{
  "num_key_value_heads": 3,
  "intermediate_size": 384,
  "norm": "rmsnorm",
  "norm_eps": 1e-05,
  "positions": "rope",
  "rope_fraction": 0.5,
  "qk_norm": true,
  "parallel_block": false,
  "init": "orth",
  "init_std_down": 0.00759,
  "lr_mult_qkv": 0.4,
  "decay_fraction": 0.555,
  "max_seq_len": 384,
  "max_steps": 8412,
  "dataset": "wikipedia_en"
}
Each number is 128 + 32 x the weight over its row's rms, rounded and kept within 0 to 255. Layers, rows and columns count from 0. The size above them is the row's rms in percent of the matrix's.

# layer 5 attention value, 96x96, rms 0.122, rows 0-31, columns 0-95
size [107 126 115 120 112 121 121 109 126 112 120 144  90 141 115 128 133 151 113  94 121 110 125 130 112 141 124 128 114 117 131 115]
[[129 156 122 103 197 100 115 121  66 147  84 185 134 118 175 114 122  79 123 135 105 129 113  77  83 199 142 126 159 187 158 123 118 167  98 167  84 128 149 173 134 152 150 134 142 120  72 187 109 130 147 129 114 140 117 157 131 133 115 136 132 179  94 192  67 138 127 156 142  95 101 157 129 127 155 167 137  82 145 123 191 133 115 111 115 146 147 183 134 202 154 141 190  86  99 102]
 [ 75 148  77  85 129  98 146 118  60 146 117 104 121 112 136 143  97 181 147 134 154 142 150  70 131 108 158 145 150 115 126 132 196 135  73 131 122 101 131 184 140 149 121 166 193 114  97 144 125 120 126 146 152 180 132 149 130 152 155 153 199 128 143 181  85 184  86 184 139 130  95 152 119 108 217 150 100 100 109 123 123 153 153 140 139  86 100 129 112 149  68 140 207  96 145 130]
 [136 148 153  94 148 133 147  87  80  79 156 116 126 137 170 106 110  77 117 110 181 157 114 121 102 110 149  90 147 141 144  55 143 132  76 192 140 146 148 115 114 104 139 190 156  97 147  51  89  90 149 106 144 150  85 155  76 133  94 129  88 122 131 139 185  98  96 162 131 105 156 135 108 122  72 179 159 114 119  73 157 117 140 115 102 116 117 110 164 127 157 128 203 189  80  96]
 [176 168 117 118 137 163 107 145 189 116 154 155 125 132 122 134 128 129 117 128 147 102 133 124 112 115 107 116 102 105 130 101 120 128 213 131 113 138 174  43 117 117 127 111  82 161 111 104 152  96 132 108 129 122 114 104 113  47 168 173 100 130 156  58 102  31 142 100  93 144 135  86  87  73 135 140 127 142  92 137 153  89  71 132 114 132 105 151 125 105 239 113 133 122 125 105]
 [ 60 136  93  61 155 108 125 127  88 127 189 114 103 121 144 151 122  87 166 162 133 141  87  97 117 165 117 102 135 126 157 158 156 230 102 157 132 188 113 182 158 133  95 161 166  95 125 103 156 162 151 156 133 144 104 116 107 168 156  96 131 128 183 199 151 109 115 147 100 181 126 119  93 196 125 162 141 135 116  81 100  86 121 115 187 121 129 101 106 119  99 114 156 137 100  85]
 [132 106 107  53 134 168 109 149  35 121 128 102 127 173 120  83 117 147 133 106 139  94 143 112 119 117 177 154 128 119  80 180 152 133 140 177 117 145  99 141 147 118 124 139 145  51 137 143 141 132 151 145 165 150 141 150 129 124 126 156 150 143 100 187 175 156 101 114 152  71 125 128  94 137 137 124 160  98 153 102 128 105 176 146 117  93 158 116 103 165   0  96 198 144 120 102]
 [ 99  92 142 147 142 109  88 139 115 144 109 145  99 123 117 151 107 167 163 137 100  93 157  99  80 142 149 140 133 134 149 128 143 125 129 129 120 131 136  95 129 148 131 140 152  44 145 214 152 145 129 148 128 134 191 147 196  79 149 134 127 116  88 101  85  75 158 132 133 173 111 131 150  74 153 151 127 122  93 143 193 130  93 157 103 106 135 113  65 130  87 116 153  39 227 162]
 [121 144  70  87 119 126  97 148 107 186 139 152 113 178 126 176 118 144  87 106 120 102 117 111 138 135  76 157 166 135 150 157  91 183 186 122 151 127 131  32 117 123 148 140 107 113 130 106 117 111 118  99 139 148  89 129 110 147 130 146 118  86  97 108 105  87 138  98 106  89 141  81  82 248 139 142 175 102 138 110  97 114 125 123  94 145  86 158 178  85 133 113  76 173  80 127]
 [107 102 107 140  91 112 136 101 150 205 145 123 141 107 140 126 127 102 153 132 165 155 113 102 102 124  77 154 144 156 104 100 142  77 180 204  79 102 117 156 159 126 130 172 152 173 116 137 140 136 117 117 141 126  93 119 138 127  49  72 138 134 145 213 125 104  80 136  90 105  96 140 151 125 143 135 108 106 143 126  46 223 152  95 185 143 125 159 146 131 124 163 126 130  62 125]
 [112 166 163 136 153 139 139 104 152  93 138 119 133 124 132  63 155  69 127 121 161 103 105 175 105  86 129 104 123 124 103  97 122 147 106 142 107 138 153 113 106 154 111 129 134 112 118 159 125  95 134 110 138 154  75 100  35 115 222 109 122 128 113  47 116 108 124 156 160 164 131 132 168 108 124 170 145 139 117 102 182  41 117 123 161  90  75  85 114 165 137 115 192 193 140  91]
 [166 124 114 179 143 143 130 166 205 104 123 132 158 140  85 139 162 146 133 133 119 115 172 181 162 130 122 195 131 128 121 184  86 129 236  81 114 115 122 117 119 120 127  73  71 175 116 148 160 151 127  91 114  71 132 124 161 120 138 120  94 128 167  65 109 163 187 105 104 118 119 111 118 115 112 108 157  88 127 182 121 117 114 154  68 159 121 131  88 103 128 142  63 136 174 134]
 [158 155 172 166 111 157 116 147 255 114 106 169 137 121 104  70 185 144 135 143 111 114 120 160 123 119 128 175  84 105 105 150 110  69 175 122  86 141 136  81 129 110 127  95  98 154 144 173 154 117 128 144 123 138 127  94 138 121 163 153 185 123  94  87  77 133 144 117 102 129 134 131 146 121 131  99  95 122 129 138 142  82 126 106 124 129 160 148 111 145 206 118  48 107 172  98]
 [ 74 155 141 151 138 106 130 149 169 163  93 140 123 146  97 133 126 166 121 145  75 102 136 119  65 126 156 118 121 128 136 168 128 100 163  51  66 159 133 117 141 127 104  95 153 136 114 187 160 137  81 138 114 197 136 109  96 127 185 194 108 108 140 118  83 167 135  81 124 116 110 124 139 185 208 116 138 164  97 159 111 132 126 152 144 161  75 107 150  77 155 129 107  72 185  82]
 [221 147 111 169 129 152 128 153 162  80 131 108 153 143  99 148 122 177  96 122 129 110 173 114 143 112 129 152 114 109 124 134  70 124 170  82 100 118 146  89 140 143 124 115  91 174 155 111 124 137 160 105 127  48 152  97 165 116 149 148 129  72  85  63 136 134 197 110 115 145 106 106  98 113  74 133 131  72 123 152 117  77  85 113  87 134  99 105 106 128 154 124  42 155 171 179]
 [ 51 109  93  97 151 106 157 143 134 121 114 117 129 150 119  94 113 193 130 127 178 120 132  97 116 101 181 158 108 100  94 155 196 111 116 168 111 117 113 164 189 140  81 162 177 129 105 141 143 162 115 151 193 125 127 115 121 133 173 114 155 111 158 176 170 175  95 193 146  89  87 181 114 127 132 137 138  71 103 104 114 139 185 152 157  95  97  92  61 133  78 131 164 140 157 112]
 [ 25 139 124 141 147  94 138 104 255 176  87 168 135 107 165 108 146 116 144 149 144 136 129 109  91 127  76 127 120 137 107 111 141 133 147 177 127 146 168  81 125 123 134 155 160  86 115 164 148 136 150 150 124 193 140  85 118 136 194 122 153 135 120 151  79  98  79 142 119 107 135 130 175 128 139 133 107  79 105 143  97 124 120 106 192 115 115 141 123 170 176 130 148  85 179 101]
 [ 88 139 110 183 148 125  96  85 137 128 113 121 130 125  72 171 128 161 129 135  76 161 135 125 175 134 143 138 139 133 145 141 118 137 131  74 170  88 115 152 116 149 135 122 107 155 131 160 129 123 159  99  91  64 160 104 133 122 196 141 108  71 142  25 142 153 181 122 163 178 130 118 182 139 135 130 156  98  98 152 132 109 127 181 117 137  64  83 138 100 134 193  94  96 211 152]
 [ 84 130 181 195 139 113 123 129 221 118  71 106 148 113 108 162 115 168 144 136 136 132 128 141 115 130 115 165 135 114 138 106  96 137 154 117 113 133 139 124 128 153 133 124  83 184 129 190 148 140 157 108 106  74 159  88 173  83 162  90 109  98 108  37  81 117 183 146 148 191 116 135 181  87 133 116 151 100 110 161 191 109  86 137 121 130 106 119 101 138 167 129 100 123 196 150]
 [126 137 128 166 108 121 146 169 187 122 133 117 138 147 105  76 158 111 120 121 149 124 124 165 151 120 121 139  99 117 134 169 105 166 227 120  88 190 129  73 133 131 116  68 102 183 131  94 138 136 106 120 160  89 136 173 156  94 139 121 108 139 184 103 197 150 161 121 136 159 154  98  86 139 117  97 148 173 117 145  84  85  97 164 117 167 129 146 113  53 167 119  50 183 113 114]
 [100  88 104 176  94  79  86 111 119 203 152 165 133  90 135 201 170 148 127 154 103 139 127 118 138 113  99  72 119 172 147 175 150 150  92  82  94 100 155 131 127 140 109  95 131 157 116  99 134 140  90 135 122 110 125 150 184 159 115  65 102 136 157 130 110 103 113 128 128 124  87 121 204 136 157 103 132 132  95 148  28 175 161 141 146 180  96 135 144  98 126 147  63  88 106 140]
 [ 75 174  90 139  89 127 147 115 197 163 171 117 128 101  86  96 135 142 153 133 156 122 130 114 129  81  85 174 110 101  75 156 118 108 215 140  66 111 103 166 144 160 111 104 111 205 137  86 150 121  99 156 173 123 129  99  85 194 114 152 186 150 136 122  73 193 121 136 156 100 139 142 137  84  97 136  98  81 172 160 125 154 168 126 171 124 109 131 169 123 133 118 127 114 125 130]
 [216 132 135 101 134 128 132 160  54  81 121 145 123 152 124  87 144 119 129 106 131 142 129 105 125 143 131  67 139 150 117 128 137 149 144 168  90 130 150 133 127 118 141 121 164 101 119  86  79 113 156 154 127 132 111 141 101 146  41 159 137 178 123 234 161 154  85 136 117  73 155 124  41  98 102 134 118 143 172  90 131 150 189  96  64 139 162 132 154 124 135  96 120 118 101  88]
 [128  79 189 167 173 106 118 109  62 144 104 129 145 112 150 137 118  86  99 136 104 175 161 147 139 154 180 133 175 151 152 100 100  76  82 182 170 121 123 174 118 143 153 106 128 101  82 178 100  62 130  99 103 108 158 154 142 110 104  89 112 141  96 155  80 172 134 127 152 157 116 139 195 127 173 125 123 134 109 109 181 153 154 146 134 103 146 173 114 193  86 152 197 132 166 151]
 [120 149 104 143 125 145  98 162 222 139 122 152 140 117  79 124 145 201 137 126 138  98 138 135 155  90  94 189  89  94  85 195  97  71 180  71 146 131 114  89 139 110 121 111  87 167 143 113 188 170 134 143 103 109 123  69 154 134 172 129 153 120 109  71  92 104 145  84 106 114 119 105 158 142 110 104 108  95 117 183 125 120 119 110  91 141 116 138 131  94 177  98  59  96 162 123]
 [135 158 201 170 134  80 133 165 162 142  61 148 109  89  76 104 170 155 130 137  97 150 149  78 111 111 140 139 102 102 113 114  99 127 124 112 109  68 151 165 138 166 126 132 131 127 153 139 128 117 125 147 140 115 144 115  91 130 176 189 162 155  81  63  35 145 166  91 156 186 157 105 182 102  98 145 111 151 126 146 216 129 141 126 133 141  95 116 116 147 160 115 149  81 171 148]
 [187 130 114 168 103 136 130 133 212  97 139 141 134 152  73  89 164 171 128 127 143 121 110 176 166  98  82 155  98 103 108 151 102 143 191  89  91 175 146  72 133 125 130 133 111 175 136  93 160 186 148 101 141  99 120  78 114  98 195 147 155 132 145  75  93 104 151 104  89 111 123 128 136 143 100 133 157 148 101 163 105  78 111 134  77 155  59 102 151  77 157 103  89 147 144  92]
 [174 163 164 144 117 118 108 158 190 132  68 155 119 122 115  83 154 138  73 121 118  87 112 116  74  85 111 130 159 108 103 147 110 143 139 148  98 152 186  59 108 129 140 163 129  96 147 155 134 102 130 140 144 180 104  99 100 122 187 171 106 120  80  70  57  79 132 111 141 172 141 107 133 103 129 124 127 140 130 119 143  83 160 111  91 109  96 191 150 156 228 104 106 100 135  99]
 [134 159 125 136 141 140 119 128 169 161 108 128 136 125  86 134 138 139 125 139 123 109 154  98  92 117 143 161 127  90 120 135  96 135 132 115 119 112 125 143 143 127 111 125 108 167 101 230 151 137 125 109 137 108 135  94 183 112 200 165 178  94  87  50  31 169 167 135 128 179  94 144 168 102 168 132 131 105 121 157 190  43  93 125 100 105 114 161 103 174 177 119 136  95 159 171]
 [109 109 149 110 169 142 137 111 162 136  91 130 119  70 169  89 163 136 126 154 108 149 195 123  78 161 172  93 106 128 133  86 135 106  70 166 150 106 162 156 123 149 112  84 163 110 112 177  98 127 114 118 113 151 171 147 180 118 164 125 127  97 115 117  90 148 112 169 111 205 106 160 175  96 177 143  85 132  93 121 125 117 101 130 168 107 162 148  74 173 193 144 167  99 184  67]
 [117 130 114 105 124 114  90 140   0 174  94 128 121 126  82 177 129 142 137 126 101 111 137  64 129 143 170  73 139 130 137 102 124 200  73 126 167 121 114 146 162 141 144 139 140 129 111 183 142 124 166 127 105 147 107 144 181 106 113 120 122 113  82 121  81 125 123 116 191 144  91 149 128 147 184 166 141 180 122 148 144 131  83 124  70 148 123 123 124 123 136 134 204 100 124 189]
 [134 164 224 191 103 121 139 147 186 115 112 160 117  55 141 122 177 144 110 140 117 138 123 138  88 101 102  71  86 112 147 115 136  94 102 121  97  99 150 119  91 115 125 141 106 154 161 117 125  85 135 131 110 133 118 101  89 134 176  99 117 110  92  44  71  98 142 101 106 218 145 107 172 116 136 116 100 143 110 149 160 113 125 109 170 139 108 133 132 109 205 140  78  76 159 134]
 [127 114  81  87 142 103 128 125  61 133  99 138 117 120 143 133 129  91  92 125 126 147 120 137 196 123 132  53 117 130 135 114 144 187  63 165 150 137 172 122 144 119 120 144 147 127  94  64  78 126 137  98 146 159  85 147  86 127 104 109 104 122 170 146 157 109 106 169 121 125 116 128  56 102 132 122 137 176 112  88  65 154 168 137  96 135 131 153 162  80 134 158 169 199  31  96]]
# layer 5 attention output (transposed), 96x96, rms 0.262, rows 0-31, columns 0-95
size [ 93  76  88  82  77  72  89  83  91  88  82  76  82  90  80  87  88  77  88  73  92  81  84  92  87  94  94  83  94  95  79  84]
[[100 109 110  85 112 218 111 116 168 127 156 199  98 149  90  96 154 114 122 122 124 129 164 113 115 110  63 140 135 164 135 139  66 102 137 116 138  58 136 169 157 136 108 145 114 128 167 150 101 121 134 132 143 162 114 128 116 146 157 134 140 178  80 167 121 104 102 118 109 162 142 142 120 148 128 121 119  76 185 134 120 137 159 100 136 230 111  85 196 200 153 151  68 147 109  93]
 [136 189 131 103 156  84 142 141 136 167  75  70 112 119 146 123 136 126  69 150 103  98 136 117 121 138 211 120 127  96 104 118 147 154  42  90 133  77 101 161  94 191 101 128 194 102 159 116  94  95 151 121 158 176 133 128 158 104 134 155 167 175 148 160 203 115 103 146 165 118 128 141  81 144 130 154 142 160  85 153 139 122 122 169 122 148 133  81 164 124 103 188  95 115  96 144]
 [ 96 123 157 101 125 124 139  68 133  76 130  74 128  94 129 104  99 101 176 153  86 121 118 158 153 159 127 147 141 102  91  32 120 135 121 206 122 119 190 169 105 131 115 163 128 133 139 140 140  80 139 101 143  85 131 130 118 153 134  84 200  90  77  94 104 108 150 168 115 129 145 168 124 136 138 142 169  34 116 142 172 197  92 115 100 130  92  99 124 142 156 154 144 169 142 129]
 [ 95  86 176 161 172 119  60 136 140 118 120 158 106 127 140 157 120 111 135 133 119  96 144 148 137 108  74 117 156 110 163 124 146  62 181 181 116 115 129 166 101  99 143 115  98 130 125 107 233 156 144 123 129  75 132 108 177  80 118  99 122 105 153 120 102  61  85 190 138 115 103 120 123  65 125 159 120 101 128 134 120 116  80 154 122 134 164 151  61 119  77 157  77 179  92 128]
 [150 157 146  90  65 148 165 156 126 107 137  71 142 146 146 158 151  95 109  97 104 121 143 136 207 120 114 110 164 197 128  83 115 108 119 190 153 102  98 167 116 121 158 105 183 154  79 119 112 112 123 105 109 184  73 143 115 147 215 129 183 147 138 149 166 128 107 177 111 104  89 142 167 135 151 138 101 203 146  99 106  73 141 130 100 176  92 128 152 144 115 142 176 143 131 116]
 [126 148 153  45 135 128  96 135  96 132  76  74 157 138 155 184 136 131 111 144 127 141 138  94 140 157 142 137 194  42 154 140 162 119 125 165 108 175 129 206 121 152  76 149 116  95 113 185 223 114 124 149 144 114 161  99 136 112 124 147 165 105 172 133 140 132 137  80 141  99 126 142 174 124 145 102 162 145 118 126 149  92  93 111 126 103 112 139 132 218  75 139 152 101 111 123]
 [128  56 111  57 115 151 112 115 137 124 175  85  75  95 131 152  70 158 162 158  95 136 124 134  82 173 152 117 150 117 146 119 134 110  90  86 137  85 136  96 132  82 129 105 157 116 118 106 149 138 140 132 118 179 183 130 193 114 141 182 132 120  79 169 142  97  75 123 133 114  97 130 133  85 158 159  54 120  84 121 179 135 189 190  85 119 145 141  84 138  92  89 149  91 131 144]
 [120 118  75 111 119 137  74  84 162 182 151  48 131 129 108 117  94 148  89  89 144 104 142 102 167 120  51 129 135 183 184 105 139 175 143 131 143  96 116 131 131  88 111 145  60 147 143 162 118 169  94 103 151 126 106 139 122 109 118 123 157  80 137 110 133  97 121 179 121 187 104 173 127 156 117  84 163 160 205 136 105 119 191  76 146 108 168 144 139  77 118 180 139 151 132 133]
 [125  92 111 202  86 123 138 143 107 129  87  70 128 146 165 133 181 144  84 140  82 165 100  99 128 143  81 140 123  80 175  82 120 144 164 160  78 117 141  98 241 168 177 147 141 142  85 138 134 128 158  63 129 141 116 111 128  96 109 172 163 133 150 149 109 111 108 127 128 141  97 120  80 103  68 130 175  71 145 184 146 153 115 142 164 149 154 137 169 104 123 119 161 130 107 122]
 [ 98 157 153  98 139 127 116  96 195 137  78  93 124  95 148  80 125 175 166 122 168 101 140  90 156 132  97 124 170 128 102 124 107 107 171 190 143 149 153 111 156 116 154 117 143  89  97 130 163 155  73 151 181 120 159  90 158 110 208 141 101 130 114 104 109 154 155 177 103 109 129 150 117 163  74 121 180 101  76  90 160 118 134 160 116 106 113  82 116 123 180  61  53 136 155 153]
 [176 140  94 168 130 157 140 166 131  67 123 198 128  81 155 138 150 118 182 129 165 125 105 123 124 112 129 190 127  93 141 161 122 147 138 137  83 108  88 125 133 112 150 132 115 150 117 142  76  91 118 129  90 210 151 144 135 139 123 100 154 155 100 126 132 109 122 165  44 139  77 226 143 122 102 103 136  96 177 125 106  84 120 116  97  59 165  99  56 131  84 141 131 123 119 135]
 [170 101 117 160 233 178  93 120 105 160 149 246 145 127 135 199 146 138 149 139 137 126 147 124 141 108 117  69 120 151  89 130  94 155 127  88 153 118 110 136 156 159 143  77  97 143  69 117 140 131 123  92 102 160 105 121  93 121 146 152  98 125 143 105 112 116 163 148 114 131 130 175 146 133 189 117 136 112 114 173 157 205 117 138 161  83 119 146 132 105  61 134 152  97 152 116]
 [154 129 191 122 155 162 114 165 115 135 137 139 140 156 166 103  47 172 129 131 151 116 111 114 144 117 200  80 103 135 168 122 161  87 140 137 116  75 161 154  97  94  99 163 130 149  98 114 107  75  76 105 109 103 100 139 110 134  48 193 161 109 157 100 172 143  81 125 139 140 107 146  77 153 100  42 131 171 116  83 152 184 157 116 113 139 133 137 100 135 122  80 111 109  90 126]
 [243  77 128 145 167  99 199  96 184  96 133 170 172 105 102 124 103 110  96 192 152 137 154 162 165 165  62 123 135 198 149 124 169 143 126 127 109 159 128 124 120 143  80 115 114 125 122 100 107 137 127 156  95 104 107 166 147 112 138 125 121 105 153 145 150  99 186 137 130 103  70 110 148 114 111 147 150 120 137 179 120 127 154 147 125  93 159 168 152 203 117 136  79 167 128 108]
 [118  84  84 153 216 138 196 170 138 102 100  67 136 167 105 145 125 113 141 172 138 112 137  57  96 114 226 131 183  58  98 139 139 119 120  59 113 141 138 152 123 162  76 113 171 129 159 125 142  85 139 140 145 126 134 105 104 108 118 170 146 128 187 138 202 156 125 182 121 120 149 136 167  93 103 151 153 142 101 152 123 146 131 137 140 152 153 150 125 130 134 175 152 113 141 130]
 [151 156 115 107 128 197 138 133 116 152 150 128 145  92 217 137 180 129 125 125 100 117 157  77 160  99  22 153  98  91 135 124 143 176  91 122 137 108 179 107  68 112 122 107 139 132  90 101 110 134  87 168 150 179 122  95 182 190  99 188  95 140 112 115 156 104 119 135 147 115 124 108 144 153 114 104  92 148  93 185 111 135 122  46 115 138 112 126 106 115 180 138 135  98 132 147]
 [120 139 134 154  74 168  93  85  92  80 151 111 156 149 100 114 149 147 131 154  86 222  70  92 133 144 139 148  93 150 120 128 149 104 100 144 155  86  75 133 119 126  77 122 118 122 131 139  77 100 146 157 187 106 194 105 124 169 136 125  60 120 149  57 173  94 115 157 103 165  89  93 118 114  75 130 122 141 132  46 108 108 134 109 174  80 125  98 147 147 115 132  90 127 141 104]
 [133  99  81  63 147 156 128 134 139 130 164 111  86 163 173 127 102 146 191 170 140 112 173 152 144 154 114 122  39 114 115 129 107 149 120 146 163 124  97 248 127 161 129 132 152  95 103 113 110 144 106 112 131  64 160  89 146  89  88  79 132  77 163 141 116 113 149 147  98 124 178  98 118 113  82 156  68 145 134 184  97 120 124 120 144 126 147  64 100 125 139 110 124 108 150 158]
 [152 127 154 153 166 166 159 112 101  93 158 186 170 159 112  70  98 159  86 135 167 141 153 189 122  82 162 103  90 115 174  97  61 162 154 147 127 129 116  91 156 117 143 101 133 111 194 106  91 149 132 126  72 208 131 103 101  79 175 100 125  92 174  81 133  92  84 144 160 153 134 128 119 107  93 129 147 125 155 129  99  97 140 114  68 146 158 173 125 103 102 127 111 180 162 130]
 [147 174 147 179 100 176 116  95 118  75  62  92  98  85 103 163 144 146  85 103 176 107 137 156  93  90 110 149  63 181 151 125 184 137  74  99 182 122 123 113 106 136 124 106  70 165  94 113  79 134 127  99  81 138 163  98  85 150 168 141 156 165  87 146 161 139  94  74 135 170  70  81 147 121  88 112 104 155  95 126 125 157  90 109 141 125 153 130 155 115 138 115 133  83 130 148]
 [136 152 170 118 110 128 142 114 154 143  74  94  87 164 152 110 115 135 118 164 116 138 127 165 111 110 158 129 133 107  56 149 179 118 156 137 125  94  73 133 113 129 164 102 134 156 156  87 201 169 108 139 124 139  84  74 130 142  85 167  60 140 159 118 116 150 186 201 146 134 121 154 155 102  97  70 167 170 179 209 137 119 104 140 101  58 135 154 168 130 112 143 142 106 120  88]
 [146 116  99 188 171 141  87 140 143 134 105 142 175 117 109 127 110 133  57 115  84 105 143 117 140 132 125 121 142 133 128 131  89 162 141 123  77 125 115 159 117  74  87 124 127 117 121 122 125 101 128 160 153 175  99 117 138 254 149  90 206 143  92 110  89 146 223 140 181 178 156 104 132 115  95 122 109 168 128 136 171 111 147 122 124 146  67 112 137 158 113  85  91 110 117 164]
 [ 97 152 144 137 158 160 151  88 118 112  78 175 143 178  79 125 160 126 168 157  74 105 142 108 148 169 141 149  84 193  95 116 151  54 164 203 110 145 149 132 118 169 126 101 185  52 156 140  92 137 156 117 134 139 103 149 126  96 109 154 186 131  74 137  77 124 118 108 137 148 120  91 105 142 148 139  91 121 128 122 104 131 179 175 169  75  99 101  74 119 145 108 162  88 133 106]
 [118  81 194 148 112 131 156 101  95 166 170 153 146  80 142  85  66 104 133  98 145 133 169  86 120  98  52  89 116 122 109 131 185 138 129  69 133 121  63 123 189 128 144 101 122 119 121 109 156 112  91 156 118 116 167  81 102  91 128  78 124 147 199 146 136 130 115 119 143 167 104 170 159 108 113 128 135 151 115 209  80 137  76 133 137 138 192 154 110 119  87 144  99 101 141 101]
 [126  96 153  69 119 133 135 150 152 164  96 118  98 190 168  62 158 125 203 147  95 151 107 129 168 112 124 118 106 159 160 131 121 150 109 129 125  52  96 131 165 127 107 125 124 159 149 150  94 114 219 211  62  94 163 145 126 129 109  92 120 154  80 132 140 114 162 151 161 138 131 114 185 101 124 173  99 151 168 152 113 197  98 176 118 106 116 156 122 118 115 116  92 107 138 154]
 [170 141 105 203 139 150 139  59 131 117 153 131  89  94 142 144 150 156 139  69 211 148  88 115 234  80 152 127 138 115 146  97 100  74 152  82  96 117 115 129 161  77 113 134 118 185 131  65 159 127 139 158 103 105 109  87 149  72 126 128 103 127 178 115 130  68 128 112 138 120 162 106 153 125 159 106  88 108 119 151 125 108 133 127 103 107 189 141 135 132  80 112 120 103 106 154]
 [151 157  79 122 211 169 102  95 120 156 176 181 133 182  81 119 111 141  55  87 110  74  75 106  94 121  96 124 151 143 139 157 146 129 119 127 133  77  85 101  92 138 174 193 104 156 132 123 174 120 117 175 104  80 169 101 162  94 120 121 117 138 155 106  95 151 152 154 165 129  80 144 113 143  81 161  67 110 102 158 117  92 114 154 132 111  61 137 144 146 168 116 143 107 111 125]
 [131 121 149  62 146 103 141 123 139 141 177 156 135 172 120 155  86  97 179 178 130 112 109  49 149 149 201 142  95 117 102 161 104 139 146 134 159 141 111 134 132 113 117 126 126 140 104 110 199 155 121  72 124 162 132 107 140  56  90 129 157 138 115 160 135  52 108 114 100 131 112 198 126 103  72 199 121 175 160 166 124 144 131 125 113 183  71  92 125 118 166  89 105 124 114 103]
 [ 85 114  98  98 190 123  55  94 140 140 123 120 101 130 101 206 196 141 173 146 113 107 148 108 114 130 129 115 144 146  81  85 143 122 138 133 107 110 106 118 120 129  94 151 159 162 133  80  18 112 119 111 149 139 134 173 129 130 112 157 128 195 137 163 127 171 126 118 116 132 134 110  72  65 158 154 101 159 131 135 114 120  69  40 123 135 104 161 150 172 138 110  79 118 140 153]
 [166 152 124  83  82 197 169 126 102 126 141  46  86  87 106 160  88 132 135 125 115 134 169 145 114 116 146 117 103 111 144 131 100 128  80 151 103 145 110 161 175 130  81 132 131 136 160 166 154 140 149 137 118 108 148 183 120 121  98 156  77 136 110 147  45 143  92 120 169 164 125 154  92 100 146 137  91 160 132 127 125 136  70 158 110 210 102  83  60  74 157  84 104 129  84 134]
 [117 123 145 143 165 111 146 102 157 164 108 170 119 100 184 156 147 151 139 170  77 128 119  76 104 125 113 136 102 201 166 113 197 131  77 104 101  59 119 135 136 130 179 103 137  97 118 162  87 151  93  75  99 128 120 136 131 129 111  87  93 140 123 105  85 130 169 159  74 189 139  79 234  75 134 121 101 133  95 101 130 148 122 131 102 187  85 126 124 112 164 124 122 119 120 149]
 [105 153 109 139 175 131  99 133  97 178  65 170 120  91  73  97 116 106 126 132 150 189 178 129 172 129  88 113 123 114 109 138 157 133 140 126 172 127 120  84 141 114  28 134 108 179 102  84  88 151 155 104 158  94 130 162 141 145 127 128 129 125  63 146 114 124  84 179 137 164 137 153 135 131 136 119  67 148 107 135  39 141 124 111  67 151  70 133 114 130 143 139 177 183 147 156]]
# layer 5 attention query, 96x96, rms 0.109, rows 32-35, columns 0-95
size [107 154  60  68]
[[126  98 160 146 182 120 119 106 122 108 121 107 158 163 102 145 138 148 160 128 107 108 115 169  85 135  93 159 154 187 104 116  78 162 154 131 168 132 164 121  92  81 164  77 119 118  70 144  80 161 108 110 100 149 190 163 141  63 131  78  96 163 177  78 140 190 153 173 144  99 131 127 164 133  83 116 157  93 164 114 134 167 109 130 145  86 135  75 194 148 101  97  80  87 134 149]
 [ 82 135 173 177 154 139 118 140 178 178 100 116 168 121  70 138 103  86 165 166  99 122 114 186 117  97  83  84 145 145 157 130 162 152 172 213 174 156 173 106 168 105 173  76 141  79 105 184 122 131  98 103 121 119  97 133 152 118 118  91  54 159 112 161  98 111 121  90  81  97 143  93  77 142 175 166 154 126 142  83 157 125 127 123 117 114 113  94 159 121 132 126 109 125 148 155]
 [132 117  15  74 174 137 127 141 138 145 149  96 177 164  80 155 129 183 142 131 112 116 100 152  39 165 112 153 114 130 100 107 115 150 115 118 166 106 132 119  95  99 165 126 126 141 131 132 113 143 123 109 144 142 170 143 119 121 158 119 130 108  35  97  92 156  64 132 142 100 201 113 184 173  99 151 189 111  86 111 129 110 148 142  87 106  87 138 120 128 146 142 143  95 138 170]
 [165 134 192 143 135  51  71 128 139 118 129 162  71 131 160  80 175 151 119 110  87 169 142 136 161 147 172 113 105 159 130 135  96 147 127 136  78 140 112 128 119 145  57 134 109 154 150  98 161 134 129 122 169 187 109 138 137 108 101 149 134 129 163 156  93  93 126  97 133 162  77 208 124 125 181 104 107 168 179 115 138 147  99 156 153 175 195 126 161 149 193  86  91 116 107 129]]
# layer 5 attention key, 96x96, rms 0.107, rows 32-35, columns 0-95
size [ 81  82  51  61]
[[134 149  53 116 124 123  49 149 116  94  91 148 124 146 188 126 137 114  70 150 134  99 175  91 191 130 134 167  85 183  52 116 116 166 165 140 161 149 111 110 153 110 186 139 117 144 163 119  95 105 187 133 175 126  78 170 117  91 138  68  95 136 117 157 128 120 133 108  95 110 152  58 101  82 138 136 127 130 146 135 124 131 112 111 138 199 123 153 107  87  98 144  93 119 161 150]
 [ 91 137 193 100  90 126 162  94 100 154 160 188 156 146 135 153 200  80 176 129 119  92  91 137  72  99  88 121  78 118 174 131  93  81 161 132 146  88 150 140 168  74 132  93 178 106  90 205 181 112 147 118 125 156 124 163 147 179 105 116  99 107 103 134 125 112 118  50 137 125 137 120  95 141 162 136 112 136 147 163 167 106 139 170 156 142 107 117  92  89 119 103 105 149 177 115]
 [149  88 174 179 120 122 111 136 120 152 108 118 118 188 147  91 154  62 128  97 111 168  88 171 160 130 163 105 153 103  71 158 113 175 159 129 138 111 132 117  79 109 122  99 114 108  95 114 150 174 132 112 123  91  75 133 143 130 205 119 147 121 174  86 114 162 214 101  92 194 147 128 164  95 186 129 176 123 118 168 141 134 132 135 155 185 132 132 161 103  95 139 126 109  58 128]
 [212  88 161 123  60 189 185  59 157  98 230 158 107 156 173 123 152 165 106 115 108 152 112  68 144 114 147 120 151  92 132 116 139 132 119 126 181 142 135 111 118 104 140 104 140 147 133  70  90 145  99  96 137 141 169 102 119 158 186 184  69 153 173  89 118 124 118 143 153 115  78 131 163 124 120  91 138 143 161 116 168 121 156 149 152  92 141 142 132  98 100 138 125 135 125 152]]